{"n_layer": 25, "norm": "layernorm", "tie_embeddings": true, "parallel_block": false, "optimizer": "adamw"}
Each number is 128 + 24 x the weight over its row's rms, rounded and kept within 0 to 255. Layers, rows and columns count from 0. Numbers have three digits each. The size before them is the row's rms in percent of the matrix's.

# layer 3 attention key, 128x256, rms 0.054, rows 94-127, columns 192-255
089:133154112124141111137156152114116120099157128154128120098124177099196165128173160142135137116101151079144146110087165141081072124130112097182113132063140132113136136127143123127140120153145115
091:119157072121166141120119100117134117131114119171121157155124159107126156102108076143127082134146121098131166099118159104125101110132138095148140095104145124094125115113149100117131142088109147
124:107116143164114112118081105143194149126121112146155128101146133115127119150098177164117107115133172093132156155113158123095117110171117092071103157134099138144126123114135133142135139123133128
108:142152076125149120126130119146126128113130122114124107133156116151093135125130138122122150130143169131110127154170114098155083113132157140109117131148105127109121120153058139114121107166059097
091:126156138109162111140091128144088095112111148119159119129151152154117140116138174153134105106114192147112098154085146113134127111084180127099122118115103147064109107205128136101121128129105129
106:137128121151118092115119063138124105126135158127107141145104191120083169133108157124138135118149160125165129135066150096138096116126132109123123132104124147150142127121154127178121138096115129
100:165099208154114078134159119178106146142123156147096080116126153102181047136121108112180136143126151133167142152141137124112125124130163128165124155139152118103140121148114132162115109115152098
095:158135094139113065172125110164128178126130100119161147146115172125123169150161136133140137149089131102124116146099133154100103115132135126097113110147109127178142115122140140138133112162107101
091:122155119133131177104110136128167158131151094100163122136152163109132163126118164167087134145142069130123148125143134121109113135122150099070116131134093106138127121180104109083103139115127128
094:130142100092120111151085116148152090147126126137126132116104137169123140113120070110139150119128136107107139109085106117123153097099123133113151151161106131162142125091126137100145151115114111
098:134137113104122092120120135090116095131142079149130162133121130206092096141098107131097120142123124141131106125143137157119140148156048155119120102107129106176136185134057130141144108150111088
103:095145147128133165119183133122132080120126065067102119141129108143114140145132127144132113138141074099084123101136115158109131147122105116117141120104131102140100143143093151131098122146123090
089:123126138126144103116125121117183093138080112133128167088183106166130099109098113117094136136143120090107129109142147105118120127133095140148141085110159108156064140134114134120144135180129140
092:116136175112152114084142176086108150158140124150098119148144135130121084127120137112103128128128162163112126117151149143168089154098131115119111136103145134191149147112136129103118117152112126
104:122170125173131110141084077143110115119138141127125150110174142131082155146141113119136095127140194136162112122099139158156095154129117131129108122090121151131116128121141094137103112106155148
097:154108112100117087149135140131107175104147131095141120088130135155187113175142104142174133134075156139122134093131158143159137120137107142148134156141087134115141158157148127107164095147129118
105:136135155139131096127175149138105146145146083141138157100136127169161106126105152114107102118123135134135117090137143160124149154149041113132128112110155097127110149107102117117134122108116150
105:131155096122107129130105143166087113103135151081098103160124162143140121111146090154121142116127123089113136120133099080156174136103146135115160113131126133139152120162140118120107125167123130
092:149135141117142106099138164119064162126126080110128125068089134187122109116111111105101143131111140139140119124167147135090197140157080140149113103125140120106144153102068138101129110128154114
102:114126162100121114123150125139115190101124129116092121137147123109108073095132139129117140126139157153148153111138117161096101127134168127109111165105132164116165101074124130124134105118116108
090:144115150152108132159141129167151109134140102122120136136079137051130142129107129114111155117120115109154116143059150151126135143105140124183126135127110149115126139079065178127131102149095127
090:081141124108146129089127132108087080100136148144133108125115137111148114151115132138131148081128087068091124143140122127159112112142108108210143116101142108153115127132095139140149105135112096
099:143162131150129132112161069141129134086136152130134080167114103124056173130130135127110124113135162144128122136091136120182120134114093106137123160106117171152149134139118118095122168128118118
091:145121152105163082109091145049115139139103124127187169098146127165113118140140138123100129135115136121129120132144143088182162134115151151120156133121111136130138103130092129097127137154170151
097:053125116124144145116130137127135158131124145103144125140128133127129114120151145126071125117147125137140147134131138137106140077163126113123127139106151147140099090133100110099144156111094165
082:118104177140160154127142107059113142161126102130112150119132196107153152119119126135119109088100134118090134081153131144117111113084127123137139127107099088096157136126130124133113145074138154
093:163160104177152130119075093127109137142104151115128132098158141140125156158161095145127126109110092135175122117102155094111092139102089129158125113131114113099109178153125132115135158106111080
098:128112124111138140100145165126134157183165106106119140155155125068133138158170133158111099068210117136156145140180133128099098082107167108136106152123134139127146146134133144115128136107137151
096:141118143125106190143132115091097201123117133118168132156168103107092110135134119134105108147123142156160119121134147144135129095105153120125126176147144142117114097117194106120148171116174137
100:098152051131130121115060137193159099127118109117137171111139111134115098141105116154112153124150099098128124112135126157138183099137138119078151124135127126160097131123110130174141138171119096
102:136155092066108155128107159132094110143128130080130101155099141141112172121192084142114159136139086106115134127124122129143170120138133087159149107184107150113132130154127110095085137183083150
106:167111124116132157089112160124083181110124155135116115165119149055110155175119153166168150137118127152173132143169141115136067129126174131153112133120140163158109122130136136124142158109143162
089:113158134099136145112110165149113159140138097106145134138138145148172136089117164189085098078148129104109187102147101105115108100148124137133128153092099127141157135158118123093125126143150150
095:108106175112156164093109136119145106128136170121095106106105110128117123118165079113124145162152155172130142110134132152099151123108171148163124123125111137149124125115084092140125156167111142